Weights of a small transformer language model: attention and MLP in parallel.
Each number is 500 + 25 x the weight over its row's rms, rounded and kept within 0 to 999. Layers, rows and columns count from 0. Numbers have three digits each. The size before them is the row's rms in percent of the matrix's.

# layer 5 MLP up, 640x160, rms 0.255, rows 103-146, columns 0-159
111:469483483500465498531528473543531461509439541501484512474496483557478482510518487498515477538539513499533471534507457435507512490463529480504470518492466493543473449502533498530488506524538474488547513430510538514504496532530504485518505495533509513523485461469527514501489482473524508508511521516532514503470558517472526521519502533540495538511542477470513488500500493485478509525493473513472495487481530505497490500498514496452484509472532490524533505510506536490489519521502473
095:488519526508490493515527439499513508449515518533484543496500506466495495545493448490467457506486481517549489534556515532515505539513535470504499524502485486493517485504512472536498497491528530447460529498511464522512448495518500495510490463484481534448481505479525468486512526463486560482494499494494494518507511457479488512475489534534510477500504531472472511496503514521515483503486441472492542489500486522542531502478478525494479492454513531521509554491547500480487503470532486
088:505517496473448498506472458515512493506467527486505516500456499481484531442470562459511506497500511463524482500519429476540509508499497528539519525470531473524498497515466531476477528522543547493497486468474544518489481523496496469476518474537518510485475501490512506480503467437460506526516497509479493512514486509485485505495517463462505537531544455495506554498537468498501540515470457548469496507535491510483498504486481494507504506485522486520506507516480490535532515526536494
096:526530512484535492497486497480492506546527462482478484505476520513515537523531504489506501520538463544517507511475543463487480491492505531552462485471532506465481490530481498541491530517506483487510525461481491452501459520509548469486503480525508492507470485450491497501521445508474523504495528544508460479533503464459477528497516484458506491503538505484520487444488497516496514503512484485487514429501499521443530511489496524481516536502494513531491506536506446527480443491496498
104:482472478469471516511465475502491493510475479513518465496486479519509481456472494524453484492490515521484502517474528510503513517491490511477526502505516476515502507514491536522531477518573524510500499525507418472494517489530510489475502522484518473502517506457478492548542453447479537514525484511526496510511492522533493492548483537490537463515530536549507463510514499532502519478522492508497484479509466521496478455512501515520553525488525528460467531490487509464470520515544441
095:516477503486485531499517511540513472533508531476498514535514506470502514533527499549478486473473529432494488499542510506469499458531501545502527515553512470497484515489536478490499496479497502512486483492509489501505499507467519479529467515515491506485532499505460512537458499525516494493462452480517483506512518495492457547510499499512518479492485526500475484520538479454483509501473482442518507526490490524484537467549492495454449502503553458555527510489547495482525529521518557
090:444485475481470485509506476464518542457482514501494513517496484518492470502545523502520486533487536511502543444568504537540475495497535480480501457499506446526467518493520461507519509477529496495482555501514491502546485480444450526455483472484498447503474513487490506476517490491482499477547521508475524472505534507541456528490519500506503517486522509515528511542531491530508542514489472513539494497506520474533507525551494503469536514466495474500511493517487502488502508494498501
093:517495514483540499493526489521474506513499506539472495489477499520502492520526546524457525508508483519511466512466470470490504505492435504492515501469509481509521498485470484464535552506550505487529505514463493478474560512481514465521539514525486468452453494518481505506485468555496499512520525515463518480493479483529581502515453517534564455525533481523501518504514512507496462464496481532517495483497518490480552490483451539501482495491498505510507492508492477500530513462507490
118:510507490482507482506486505514476460543481509514501522545488476530501522523515484469508459529539464510520488493488470485509488499489522513462418471511445536482483522473553468536496475479544497491539492494549484531442475488492515510454521453484491502519490514437465512487496506499469543510509519477493462502486514502539481488517505499517510491499497507502491535516486508490491489520459528531535457483537533516444477507515498462466453508523483526484523508494504523467501503509505465
091:532553508469483476505501449486503471488463471523464565473485463495477525532489514521503464511492482498497477501513498476527548545473473523503510551488509515461534543506483485527476495511505541473468482522531432512527481484526545470503474523464513464512517483516513511463528442512498492481489501521522549488519480513484509478509513481506517504512507546544499487481500479508520507475477494500549529521521500528523490478469540507495488474472484476503455487507486507456487516476511527
103:472499492527468482511519516538483463483506505513471492527501529501516550473495517465509474507524533500484540438456513480552463484530514534511471500488524490486500497540527495527487522455529510458475519476506499488499523472497510515505494467503476456521485474520531508502474514467481548503487522495445503480483531526532461528534499533483460459504477478488468472499506518511474517484506436498483519516552499522523492486508488512480547515454503447509501497540450494486488500518504467
118:490511467537488474501542476513499527533510454465541535539494477543489496495495523484503514488502493526483516522546474529566508507512490501516519527499497510533500503474466482554531487514499504474501496534540555497475499487478503505539501508515505490479483484486497538495509486476455498454460466493496475473501506490508523504482490569466562528500503523525493522482493474560520514518534457482498514434501469519455503491513505517499514493499465497453477525491480523522502472486467477
110:500500486502507502463531499515464489452459533483500493504512469513499530472510468507503476489504554510497478474479505537510522522534515433516499483470521508520527519496543511505486530506542518507536526494511433532538537483532478535523528549496469499483488473518494502457499550482546515523537480541539494471501495496534460513502528500495489480513531508517467480491514520491467477513487506486463508509465479452475515493522524499476513526476472471520492481521534463484453463490532478
097:494505491491486545463511511476502480518550526533472518500540504519480518508526501486485519524460514481459490526532479497535496513486512551539449518526482505475456526477506521504487513534475485459519501523538544503527527490472518485501480521518537521485523484559511481526472438482472486509492498543457511493474515492437457473546514476487509493521538492506478521506518518485502522491490492535471532482521481466501495485504452448488541484468492519519492488496516461484546493495480500
097:519536523512528525500511500490461484508483470535465510464548549526505508486492478495511506488472490469454539496524513464516502495449479510532489496434528564492505510465456516471498507497546481495501485498505522502466494506533493497462501507536478496487488470441462511481493536492484486499507515517512487537470530461525527513443467520536496499522532453462511509499522475506473497481487520504476519480501512504510495515490485540472576525493523489499531487522533496482529462534499490
086:502491518526478468481507516556530583578487474522496551505509541519471510468459510503551514511477522525516496493496526469478489500501464511516499551490457519488440508507520498487468522497501468492514510486477504500481502474488492495516471496504476485511500485502494494510477469494561540523514520466477491526471480521493479524496523465489534482484508504449507498473478498501502495476520511473474524481512487495501502535466490534505559544503505489489449526519474528544459462485482498
101:463529476524508461494484490504461482476500527489478502495509518508500468528472482515502465472487507478525524499521456467532548502516497493520461469559516529474468487472479456484539531485560481508510535512487553490455493478494510471462483480503470509490515510500478481483458537498453547474500498503523506481471503503509494469486498505518508454476496486458483532521523525522476524528547476497501509506502502482502486513559496548462495493503506514508514513507534549528539486556463500
102:500543497502518518506496491480493485518513489479532540512474503490495505504489511454510496476524467438509528471535503500516472463465515480489485462541562533497508492464493441531509511515468506472480482454497477524479524504572509499512485511545545474472509522517481488476519524524535493475470489520514498530481490502520478506497476542538507474529551495504473491458538467471531514489548504508463544473526501516504506460515471504486495456535519497482467521483503547487478499492494499
095:496517495514476539455544492519524464511508548496525501469466539483507494501484484549487508518501499470511502501518419495469542515512493467513528462508538475501508532497499531497525483494503510503486467554516469505508457509496487478499470526494461497486452502468484520519464489497495519547510520465492478506470516495506515496509499498482554466513519481482506499540476497494531478503527479477534458525493531500518522562491542509508517494442499465518489512498572472469518469479526493
090:449495495515485515502474516505467511544481501538538474500488495480531500505503463533476465449550499511492517463557487510496502470480461509488463501495488586468498500520466469503548510522489470491483510524491526526516477507497497534438505501462498487499545534469543538495501505491500493515486506484516468501529516483471538492503451485512509488524495536499495507518510517488503462510513545459476519512476505503502509482507488498492538440566497512474464502512505546478492481476520516
091:443484509525475487474523510490485500535508519446507546555492478457497475522522470535499488518540498519505468520478511474500516482525498524472483574466535498512471473552501476474477544511457464513519510487538489463506509520486486505525492482517494485485470510526556538506498486482478495515518476489522501543522512518482539503537454507509546512493518468457436502507504481543504495518481529516498478489492515512525532498480504471497469465516491472488500524520486481480507524492469539
098:510527523551516509460497519495525456526474476516446481487520524456527467482524508469504465494481511483516503479478480485481464518453457501510508502498475554503496519461520552526529542514502510494511506550502553532521515507449468533472489495500509492508416508488468525492510478530473516461487495523495528496507511491460505485499490483493539518504502472504484506470522550503502490481487495504561532472472483502545504479520477480502511506502454538482496521506556513502519503498480501
114:492477490474487478457478522546496484485532499501512498546509457546468496495546510498456515486524517474503507510495483463495511499505511532479530482480564520473518485458494461541502490533501471498500521499535471521545499521525505484467511476519508478471520473479503497509495506481520506535491535523502498476526486539497446439491496539506491464470502542482458555457542467500476490490513512552495501504459447484530477478489496542483504473475480489501504487513516535519493485503522545
106:493488511549496480497528485557500473526473528488470488483495528493503480462514458476492506502477504463491545487479460537522511551517489430548470492488550476455488539556506505504494516504490495500495504501499460522485483489514482495509506511491503493467497524501514507496490490486514533519489496528523514543492524472512489484471483493435540517466500505453493486556465511493520503520511498478484477507521496552520526467490503467512525496461546519458520455451536505517495518460483497
106:503458532521515514513559490475504492491489552480467479517527514550474499524503504468441490497491539505475514485498504469458488445520475522486510512485473507484485505515520538480534517534469488523489525504475463496503477496547523511526461561521500505511500494515444493511479499504482545494492531492548477526455520494469506489503470522489513512540470517540485472457517471506460521479513468483527509529540490533521537469464501522493499512478501491508451516472532483471472497502481528
090:487512506507507504489474536496455496552458508522454476503507502503505580513512498511465487492505521498482529477524485522515490482516520511501522487490475497509515486509490517465515528467512488535455543513499493504495473476487513550530452464491499489531497494448483523471518538499456521503454523506533450497543499536510527495506516538541525470512481534507492522489488517509469502554519511495505515507513488497468481508526500548457520495505519485468495504510458485565527450518547466
082:492498525532490455510514506518501528529454510483480490503480518485508494509515481482495502500527521531526505493531501504467521471498474508487494481508486512513504529530483517499537504513541524508510480505469497485536501516550510515489474446504455468505549508521481501520477436501517527494497460516509495487498542483499475550453518516541482482516540515527495493511512502507524503426468428516517485463442516466500509450512561506492504547491522471523496473471522495552468483488522509
082:494540508508475480522476498482554514506523487523528510526475529510522495489521493513569502485484501536505503464475482483461515539520475450520479494528442523476518486514523469480471493495497488514498501543499531511492470473443451522498497488518504535528472454501479505485488481458510516490520482508512516514480491525486455437469497551464506556529530519520545534458508504504540520499466475466520517494496488511510556514526481508498517495487454497507525507457487516505478506496491475
102:466501482502505527493502520474501495449508488499491533485538497494492509501484500506497502549503486514505512509491516493506430471533494552497522521465528485503532472531466544535493552490520490472456497471477490505490507502471506523519485445517522496457494507499523523495523529499432507525470540507520491442497542485495462551500522538487503485542504451495500533464485470521499474453540523506472488535533512528511463470462504486475518524492458473494516512509515510492503496538463501
101:520499500578517458531499470501453492497506469502497524513489523467498548479485494546542468489485551563525492489545482495531483497498484454499472487485472479529486533515509496572479508479466524499537495475504527521480520516494499496480500507504481511468495542518489518480503518448450521503529504478495519471502476502474490525461469510507491514515462447492499532464477505489514494511520441508521503532462484491517524444512539523501510511509497509487479499478508536497518503458496521
108:521529522493513493495504502462495494520500493480489506532493490484515506485504503481500507492492511482486487472529521494537511482466448495491520490489510548520496504460495454506508501537499528454500468511499496478496516503498504497474502463526530480522504475493487526523578488506459474492516486504499493532499520524532472552483504508562462526484514508493550530525496547507481482450530545468499522503510539533465471521508511514504492510473544476531522437460484537416493452515516500
098:567520517479502463548487502498518531488505508498526506487505477485523511483511524466482473489515518495512482485513468558544457495527461456512546515486483478548450491498528490510471540501513502472489544507450471458501500491490510473511509544492461497461500459509503483520495536503484485503462477533509507524507507501478461528555486504479540491495474489470486534482526500479491478519514511531463458513523531469506487494501503487503516515499441493513495466503539442539485519458493508
105:513500514514540473494473484502522460483502503513497471512497486500515477433499527508489511532517478531494524521535485546483516523454489495545531531502469480495529456488538462527486483494541513516500485515495500524536521504493489472491467522517503509494487481489534493429475504452484491528497513516490460503496487450515524474538499482488538510523488522470489507465511554493469527478474519465495472507494483491498465489515483477468526495518489523578490568483470518538507537462505519
092:466494485541519488563473458501528502508509474499544503538563526548490479506522541515500474505471505502524494518514491472486494498563504531509513501478507484477529500453490493504509496495526460523493490500477531475480482473501517470508478487505493486520468484534540505524539484510446523492512508517497546491487534494451468532463497524487493532489492506535490511488450509520500548509505511493471488498495477496531557494466511445518523531469474468515523480504448466481500471454499503
089:523494512490480484501502492538501472533526493483527505463535523528470481522478503525489512499477468480480504464492471482523519501520566493461532528491526476524519516458472518477526473533506465513520485531536548497498519484536499514487526533545509441510473438523523482498524507569537544542512519487510486503502509454504546500529498490496479507514477505485485516485485481473545480479495477521479504488475457481480505466510522439461479508510502492472507527519473491522523453500515506
086:502536492501496518469445464495536471495500479434515520505509518477536524526506530533519533461523450477491510529494479522494486488524485458506532493455503499542495488478535481505539498456502511505546468513500488543546514478476481486508499475532502495492496460473483527499515477534531535506511505565534470446518538467458513510511476504508530456506499498482502487497506502532495519541462478528465496491487506462507515485505526517468500520502500470455514517452482468515519528494498517
098:504492456507518485481477518498478472545503505491481497535519475459471518496504483470509480508522462480512530497513497538493513511457491492488491531512546518468519509521506478524517521516512502485513494464442464451459499578498487443534494478537559527490506468470504486471526511485454554489505503518512472542448460482473532487498485475517524493475523506509478533472523523464534499501478479493490537509503516499551462494486524505502455494493540494501495520488489515465508506524476476
101:523507504452463477445514453482510501502497523441500507475479481483503538441514495479529493492507494510508514508499475522485504551497445476535486461503509462533505485508549489477473504483515487572495500481510510487538498484495487507468492538490513498496487537479515529455487471460462585493500491496545482470510526502531481507460520495517503511502495489506508533498505467486512538543538498492519513513493530517505477480525518525477511505486489537502469503472505503469482563508531463
096:498497505497528517494499510450552515499536521477458530473510550538549481477485530489477517472484520505507487498482526541493486526494483489520489551528475508455496516489489500497535509461511470547511535499516489498481538468477473513468495459480504472482487502470528519497533496501502492540485494519497445536515465452494480468468492462481487484518527517470464486496551504494537467527516473487529505567498527474522525522499490474516531519500528507520473460512470461534491494493459511
098:537507519506482431503504545424461469522469536497514482501511485542501481495456497484483498493453467487486493494481453501530500510528543492484522534522481496503457491496492539497495499523526494486511470500488475459530509508508524481466504517512565522516496521500501473495489509530515504467497500469513512484508496501491444473493538531533460473503510480533510493480517476464493481555507506509477499483444492503520527465489515535468536524546470532489528510505515475505535534491525538
112:454503531560504500479526500486515525481490553555481500442505525566487483494505507496494504524535509515470502482497502531495506493515479500502506489478506518529526475469494475520523511507479496486520512508491492500473518519475504507487516532509478484521543493493519492461499527459512521503494479546531502505497486536525475479492518477524605464521442495482485539476483545521499500481514504515493525447429513514498501442507489550495499498497492494488515533501514515492461477487470530
092:447462508524509541490481503499502451528527489502520472484491495497501511526503501475485510476499508478495547506518523478524543501525467490494479466556518527498524468482513503556525521490518500491480475540521498503468518519441508519503486447490434507480500485494512483508479466523498507493507479488504519482525465511484483463497539527556503506435507443530471507494497438497507542518493475523509498471501495510476516513515525497449495521511485488555489525516553500449506488523489523
103:487530481542535494468485476530472493507532506509486491505480511485463505477435494496512515490568481468476484514537496517468503512491455482484531519507547488470494532495519530521466546494503509494480495527546516482477533526488509534489497518484483457522544491487513511502473547517488504498502528475483489490474502509515505476555501520491466501496493514442444503507508538484524524492464470521455494489523500526492512465512520475480517492458505455526478495520474577532517474466499510
103:487481469525567475476526517547491507534485529458458474482543562497517501509530532475487478529502492504432452448545506513538492483539525530487493510473513514494477523466488475493515460482469483430542477536489485518493484539507495475479511476507504499477502468545470484505491492484501488490483522493478532495482521513538478512518474497506520485497501519500543494462521481482512490474523526524518489471480504474538525488511521533500499532484524456473509491496494495473489475525514468
# layer 5 MLP down (transposed), 640x160, rms 0.135, rows 103-146, columns 0-159
111:499497534476461498502549495486514473504494495491460504497493509489471505504537513523511487549517549530519503489493471541488495483486514488495497572472505446491516515480513440438472518537470459491508504471506486521471476507468526485491527471525487488504522523530520458541483484456509542499501517506496493522513531532504534494483526524495516538503543500501457524498499487478425495477541522500512474486532536530486520489501501466479469492486522476493529472461505504466469535532517488
092:506534510539491496525472455479477473524441514500505515531490515524496509488489481497505499509473525463522472513521483495487458502496541490520505508542470480523500508506459502483561484551438573481517500494512506515514467475480513497495534489538517450505506458523498495506489516484525486484545494521542507483481534511446501510483507513513523486555492551533513501461498474540450460492510471522494511490489481537506545490491471482482473485498491531494519475509505493512495528465479453
089:480509532496490502505493511483489454449492529442540485476501512481503485470520492528484498453483475477511455507491518459489514476478555528469536493520495469505517506531540488471472486495463507513501483494473494520481491520548487492526525485521460491513536451558546547540491507484535481504535511515507522462530526474513549497501515477520544514493484491498505479490502507467488495487522499540530464503464517528494552544501430462512506490513488517505531495504494478476497509470487514
093:480513485437510502487504515483481446531525472506508498468523513492495517529485531499500525504488504456585462519564518498535521522506513525522513508484480483475499526481498504534459548465484504500502496488491486480478488489531487446518487474518513500476518497529543462518521468496492550502467452467500506518522547544512468534476500494532500503500506474506473515461482519504459461455510514513484516505473505521512503473465470495517523504462509466519507523502501512449549484527500498
105:509480466560491490495509529518447486500484478485523474520549523483498474496454498520510553504464520456487518570470537477521462466491505503530545494513497513513476529498449468493476516519510515488522487493484496486479477490482520518466513485488506543483511539526481508522492516502486464549475490453474495518557485503533488497526515491512562479529468499530509490503513477508530490488464511482496537497487477505460463510501514463503549498543524517479482457499520505504492527462481515
096:497498487505498536482439511468485532525499445473490462491497513482490472503486529486492510493484548537509541481484521514531523531510529514537482482489481477500515500533534505541508484537512509476507523508479501485474495466481452507523484489527506494512453511522515502486533482453493505492505514461478493475459497522532528518472529509515512515492517501519536490470441495492477469503533522483453523535445535492527498548517541509469517478496469534498440551486480534532474465486480493
092:445508494500464507495454491491492536492446471535479516490481483501464506501533534497506497499522471559542450495449535524521490531513464477480521522519461512521482513476527510490479471498491528477514520492492471518531490522529509530485549529484470525444485505486503494543521501483517522487519517519522507504517498489478517505454501488511471497466505507513474503489494494511551550502530486551469524526450524467511517485527478443479497536494479514462493471530514512467478503536524483
098:506524457535484502503499481552497507504472481520509493469481534494493503476486453554490485473523525504492492506531475471478465501526504509532459532481525498489517487454448529492532496433499538476544537468561508489534532546491500492537476481488516504504512517469467485481487478529497496522479500466528507498507508510514567457509499491477500557493544511479528495515457476535523467511487449491506518458523518514522478493483504488499445500504502480493538487533503482498504481489509497
114:491488470488544438458538498535467497515507540471467445514481486484480468474499515508530498480539504535508496542485487516501511495527448482464479567491463515494469484497481495497496502515479513501518526493512471509433456472501548495491490535495496531495527473447513468513477459551499483535523498495529531475508503498511492480473516531500493491510557503490523502508539497508466514498487486508533496479512495501515491525509501475470482516532521546497513483500506551484501515571489501
085:516496465494522511449510499512541477540473494483470500499529512477468463548538535484471523506488559481520465554462468500457493492442535508542519529475466496530505524507527484488470469495491516480475477471496520537499459540493517505504476503496476532500509513490500508543515507504494436473494519490495463532493535508533509477549557503479515508508496484522501500515546425499450504495497499481482493500466498490521505536513501524481516480502464509496489513503483535496494480532513498
104:503529503498575544495516502502473504470482488518469499460543525522527477508505518478489470491504546500468497542478459500457481501509458508475461471499513488482491518489512457500484490505523533490480494495525545516496527494518524496489506503522488474512478538482489490485503529482501497490491529478535519469474528508527494502522472513445490480520495568502525529492501530498538546508488517557466480531497492511485517543479446484525478508491447503469549494481471476489539466444493498
114:476525497500479443503522535519496516505454479475495517482499462522490506491504524484543489473484476516529489483523512561502509528522498506476532503515496486512507517496503508519481478471491487480481512497529535505479492554483490495514501502534484528439494515518490464514481492486475516441510517484515498402483511521493486487505506538524514541492515514549529528439487501555594479526501504482487508464492466509483499525459462473489522535502469500472509497508488525484499495505499500
104:494503495511510508516503506531466495490459520512515506486511468463492476485487523501493456483508513512503495497482516524498490468550500557500505517492551502550479476536509461562505476492443541480463506494557494528543460513467440462511498496534477470491474467430480473492502508514533496460513478503492507522514496519528531528480503479515517531486512510506503504464509482483548479489507527461513498515456478506466518541492531500504508506432497524535509516543509514499486490485525488
098:519487500517525489524513512538499517437467507508525485504480487496546487525471481538500488483488546523506473521548469553505499503501479492532477532514451461488474531499480478506516472487482497495496518452504466536444488472529507506546517524515518515499546522533473472513490503514529450522486477471543504520535515502489503486451493464508485482480488513493461487485492520473477489540483509459468474509536470514493543541545490487530485497542495506503479490481495497450517506485557498
093:485525519488528488496508495483488503492529493519499538473473507479510474489468506476479498519454483525558528527478513522517520524465517481497533524502501504482489483502514494460509514496502499473509521496536508498452501501478484476458501477520508506467512526486550473526533516489493505502499499501509495514484523468530477485468485548490484499541459522479497512505465489533394472479506531461490482507521461492478462529541532477518601459500495501528512491499476486520520500534510542
083:516494504476488502496546503507472468489497541510502512537504517447490539502491467491505510535508488530515453474517462451519494519541460509497493470484515482554482485497533464485496495473513473505512524536534534483523516509486473431511501479483453473519542510498500460505501488527483504483525484519469453532495501532493491501484467459503479512509480527501522535494490470547484526539499490530471470489508502467494485498459524524556546507496522503507500507471547458504569501490500518
100:466528499548500505510509519473488496543504495456504503492482491526489447485542499494543498484473478479534537483500500505491501494485498521503484516529492478512465511476519473517503446482523516538492493552514535497472498462475490550456481502458503514498514545505512481528490495512535493485520530513531470489499489484534505491447464475464507539485475503480498505536519508499459504467488512492457510528511556512470498485557513474516592461493513473515515517521499465479448496494517502
101:511559538502519456493526502450520513486514489496521490505457478504503465495540527496538526500513485518508484484503495501541472474538485507533494486525519516529520477469455443496503490525499508519498430501504471528500512482509536483442506509497537482475524495516570479495512502483513504468528484490481508553583465467506450488514484478536498474482485519506523484497529485433514517497495495461525523483505501514525467511497505499489506472483517475487478486490537505504461517487504527
089:476492524472482537510469502489504546543504508532497515519496484486509499515528490467470498468472496523546510528517510502496462551528501508532490506493505531482501512474473532478499542470531446508493458529502513504492548492544513508478500489488499545518476513505475494529480456518484507552486543484477535522464527447511520475485488491466472521506549467506501502527467509496458513531492466487505525487523492488485497520511467486475483468463486514452558505459484463478521545539491482
089:456496498513525528542529532527519525524469495510536499528491489521477499475481464515485541490536494444520480525465499497451471493491483468485535510542482472491554511480501524469543517479507483504522473521499462517535511502495457451479502447530526511484473494576506495528502492497472495516484473512543491523519491504510508548533488495516460509472483523508514481517508482477466503503521488483501476492478481499489459510482549521493500491515553502469476483518529500440528458520495487
093:520508517452515522530532547468517492535476508503515487480485497510514519510501498498462488463492499530518508524476480494543494503502517462495535458440486492508502447498512521474505500502482490535490509540510471525486465503444496511510519470506484501542516515474463510509455496543515484520472508526515530487510491522467506497508506513513508446450521488505534459489512555510498481498466504458520543506491461478450464471490497530516494513498511505518501515482508518549502472476589462
092:535515491482512455466524495488493527513505482510542485487522505562473511568497525508481482488522465499492498496518457466451499443546475469511485483520525443506488509528515498556505513485486474469490493557493526511477501482481497494552504493502480492506510496531513480494459521515524499539498519506553483492501505500489483511498500507554506505504502477495494511441460503495509476543474490481484402534500519501505511516512493482470494492497505500561513501521509490485495501545521469
106:510498476466472545510500521523518502536515481445497508507471465551477482508556496490468510517522498475503517499498507471472525541505510519488521458491565504497524458491480482559503502529490496506541523494466508492509479513501463507527483475500533504483483503519509477541553490514520467532531501503482493458490478513525472462462516507496490486476508503478487489433484514543536509493472476491535472505481504478531481544490495481469511473468487515499505468510456542566480518520528489
103:474493499497503513549493483498529516509483520533512490478477478493499485483533500505517518495493502494471526456513516535508490496490489474493527530539527448470515501489492450485469496466521440471495507456505524539435504510493496507555522489475502528478474502466488526495529500452486475486507508546525546473527515462533543549489505499515451499499564489519466478528454510515471505482504481521518522509505515514507495523501476514465505507524474500484491542461498513554529488539456474
108:505527477487490499526493542513501521506529470502489501455523480511470464499513524485500485488458485500504492469513546504539557484487514526500513514479474487476555501479547517476463489500444468493483521502477507559475512485495510523475491460488491485486493512554464487505483501527537474506526497522488501440519538497442551476510501481487515544465504524523505468489480526539524500488482520489477525484502505478476520514529447465531506544499460502525526527517474472505519483491542462
091:456506487499490523524505476487564510480519432508520544512503527497473480460454519475522497472536468474507523484466504471513556527520533451492518523498518531449494511518487528491532526521464534496485509528497465514475500487473524478438508510469497518507497507534519487515512474516507499488480462529526492476519482499463544492526472484519511481495478488470497478555528511475448495463462503482554518550498481513494507520521508490533517506523478506502491475525478518489458509505521498
086:482504518494504520506489522533497489464520500475475489453506520518514476496494475509472480496513500520500446437474463466512520518493519512537509522486468493497500491559496531528524556484480494511453484498531493488541487500519516494525517472493521534551498533519458540493478481558460527501548484506497508519538468504462522498483539499468473515483506517496531498496480478460497486489468506526444527472490487459503508493524499491520455466550494531510529479445483507505481488519524538
081:517499526510488502485499483487467448514550524468515493534501502508503482528502501464494492488526458486494510473522534522515526530485500520489488500528490500516486478483493478507538546521497503532476504509528499518527508504492473527509512497519501562498496480451489491480483508463461498511459501504470542500477524500480538454472507486436474527497486525516539474485448504472566509511483467507458490517448523515517562538489504491500495508506498519442540500476465528456481498544540486
094:462501517483556478491451520491514480510506538499553517513484523518495534542450513506467489473493521456496506500511505498494508476470442516479492473546495533510512488513513495515500500536504512436486521502464475530504491512496502499524541504529485495491481455542491522546514538518487482497475522508507448479478480506503456497524512537514486464537474501490482450474510532502481508544543472513542499537459481517492504503507490498537442528495494498482509510503496462535496486436507524
097:522499509528496514491461485488465488513469506440520533492561521526482554512459529505500468495477491547471470511522486511506474462480530466478517494489494494486520518481507539514512514503458507459537510489519543484506490494501507494501501523514507528476521539500521505507490508477463452491489518510496510488470509518488496480475497500502476483498489466545455550486451539519455526495491468489485506559500511475486504504531459534515437536550512481544482460505517518512488500545527506
103:470525488521505525493524492510506533511509529454501463514518491504518466501513508443520505518478513444551544524476536529504510552471494513489464534468504543488490481538515529508488512545508546510448520492495487527500493525491482471487513528478484492499478472489460503518506529519471519521493512510510474466497485450503539490462453512529481487500510493486506483485505508469478489501487485537479491472450523479524510518533491506518477443554484493507465537450456497498499484545537512
104:497501540519560473522478492489505512463481476488509502544532455472535505482526509474488510494521500490462462445482498523515461468538525503556469495516468476532537501485513490505499483473509478488484527537483482521512522495509514529489463491477456487512457521515491502541477549520503477483444521533516512479452532492483508522515473497469510509496501468523534468501496494518494504528433476535469493512481535498523524510452533511489535515515504538478499487535486469547520497511495479
107:485497536483507489461541496492493493510525523495473510507496484492547488491520551485499482527496471476486518436499490524473472456525531530513520540518521482496470482490483490504468461451519529517522487496529551507515510528533497485510519502496482544515517477499468492445504550503530510455499530476517493503462497489513502472518479534521497485465520459463490468468480523504518477489429527493484509493493493510465508515477489476470543492506461538494521527493490530577520485512542499
094:510480434504555538544513535453485510483518500455484485513532508471539473471540483461468501528452550498486471475526506484502517494490496496517484527503497485490521525473467505492508446502512535489494489543508515519479521480494515519495497464523475532502523528469478538483454503514542474462507461490518519516521496505506504493546501522533517498514511499488486505487494467490486486506563491495478550502467450530507555468504491484498470469555493502520509521483455500530476495513494507
097:492467507523545504499515520503513529516497527475500494513488514496504480500454504478468486450521496524473489476513443495481423486488450496508497513506522492506518468512510502532510486507498515518517520453506447530468479531468521535496480455528533522537525517516539510506453452482468502476507500523476558521511509486526491481456539528507469481473512533514484478483507490481519513499528499507514500517534479481503505526454543478515560513441476522512500512503525504517454460521517492
098:508459542492457482486551478505532469480500494537506522534494477505522493502524515502538511466504530484488542484490561466524505465511552502509453461523537529495492514483524481502541507480494504482526516492519509488495451522528495519509456492509486489484518518446529494498483462527486507494485467489486497518446503502527490473499505513498489514494511489485490507465459492544404489482544487520510485490486510521509502490489515508491499473502492485525471516541504521469516508585462482
108:539499497484559540484487500494491493503430506478475478473522514503509515511486499501493507530484521473512464520509476507500504515493466486506521482487466510494497501511487500461509455480502477500474505485506464522500516470512507517474510554517477513522495500471495543470464495538558514506498544475521545531496516507502488503507490493502518448539472507502511567490473501480465514502540542482489472483518490481477496512492571485542499541531467475539553464469475461478474500464545516
102:506490479507528486493474510510478507521536504541484504487503552546503521557480566484496501485507492505480500518490482498505529499452503489492472525495509508529487500479475542567512495523496499500480506531507516471484510517507501487555484496496556505494470504530493504488476488506528427527478500476478484543490505521485480493529503491495497478514505503511477420466489549530489475515500510502414491499452463538503525521459484496541503490529478446486471509513475500480505490508526505
099:469476487468515515494522489507485483530516482490492510471505476522458525546539530536480452489456440471483491486451445516499497522482505523532494519497512480539486508493494526523440514545515520468531492560554488500530480521519529481487491520474496521501518495487528475486505506487525526495485492485491532506494491473477510517500460531504483510552505505528523543439525507503467471499478521485479456468525495510478521517476494499528507517508480503523535512518544453481487530455474497
105:506498486497464510552484467480516557495536437476513497470509477528487538518477491510509499493494530518493501511521528521448483500481558489510522502482488526514497488487521469498517498470497488489502497513477507487455530469499493494485515476491515522498468502530560533542511497485488535497490494476505519504538506472491554497511486489494512486514490529494464509491492544446446485453482525481530493507508518495509453447495597477510490473547511484534496484488508491508453529470525504
108:513510516530521494505463504526483506493520508495500473481484458516511505480468495545501448512490477503511477458498519475481512503505459470502496492481487508498518493503500481533570458482507523501524520498478497512525536508484503524508524479523516491513452511497540505501516481491510500557502506528458443521487514538456540500498566490466519482552415506513521533486479485508498501518502556528475536462488505562535503489468481448474502502486486513495506510519501473497486475463475523
097:485509475463560451511464517492508477503502455503522498542486516483465517499535478514499500486485485547474497516493467504504508529509504495517538446531536490521475492537483533503448507491493489483494516567507529505486524464466460422500500534457512490524520485466545476495532473455514522508469510509505446490492521509509507531454454522508531489525479526519544504524484503505459487534474506527502473509501515482509494474523522504519537520484529527507484514471480507476490502511483515
096:477530491488540510456481457491462501490510510468485489476487516489486519525472465528511483478521465456512500512468586476474521517492493497520513516553530498496502530496518503503474497505491526513485501553526515497514549550498496472476492525454483481505506501444498496482477481485501501473533494499540523465483506531507522487524450520500433525528498512514493533537471524502526492519480449519471492500497500487493504476527455480500535522515529497489490467504450523500469539526545500
093:545500451471486530544485532528513520495534506492523572481510514513504519498502488479514513554487512526481497533464500520496485543491538450494481501480478514536484414439523491485508479509475473469448473499509515484505501489483463475507496471492528489535517478492514493474550537485483489471505470515510477504518501533533491477462486529511489518487482486552484477494523500513539470486491472465494483509543528495496524537459503466505512507458494492480494494514543518502487520514530517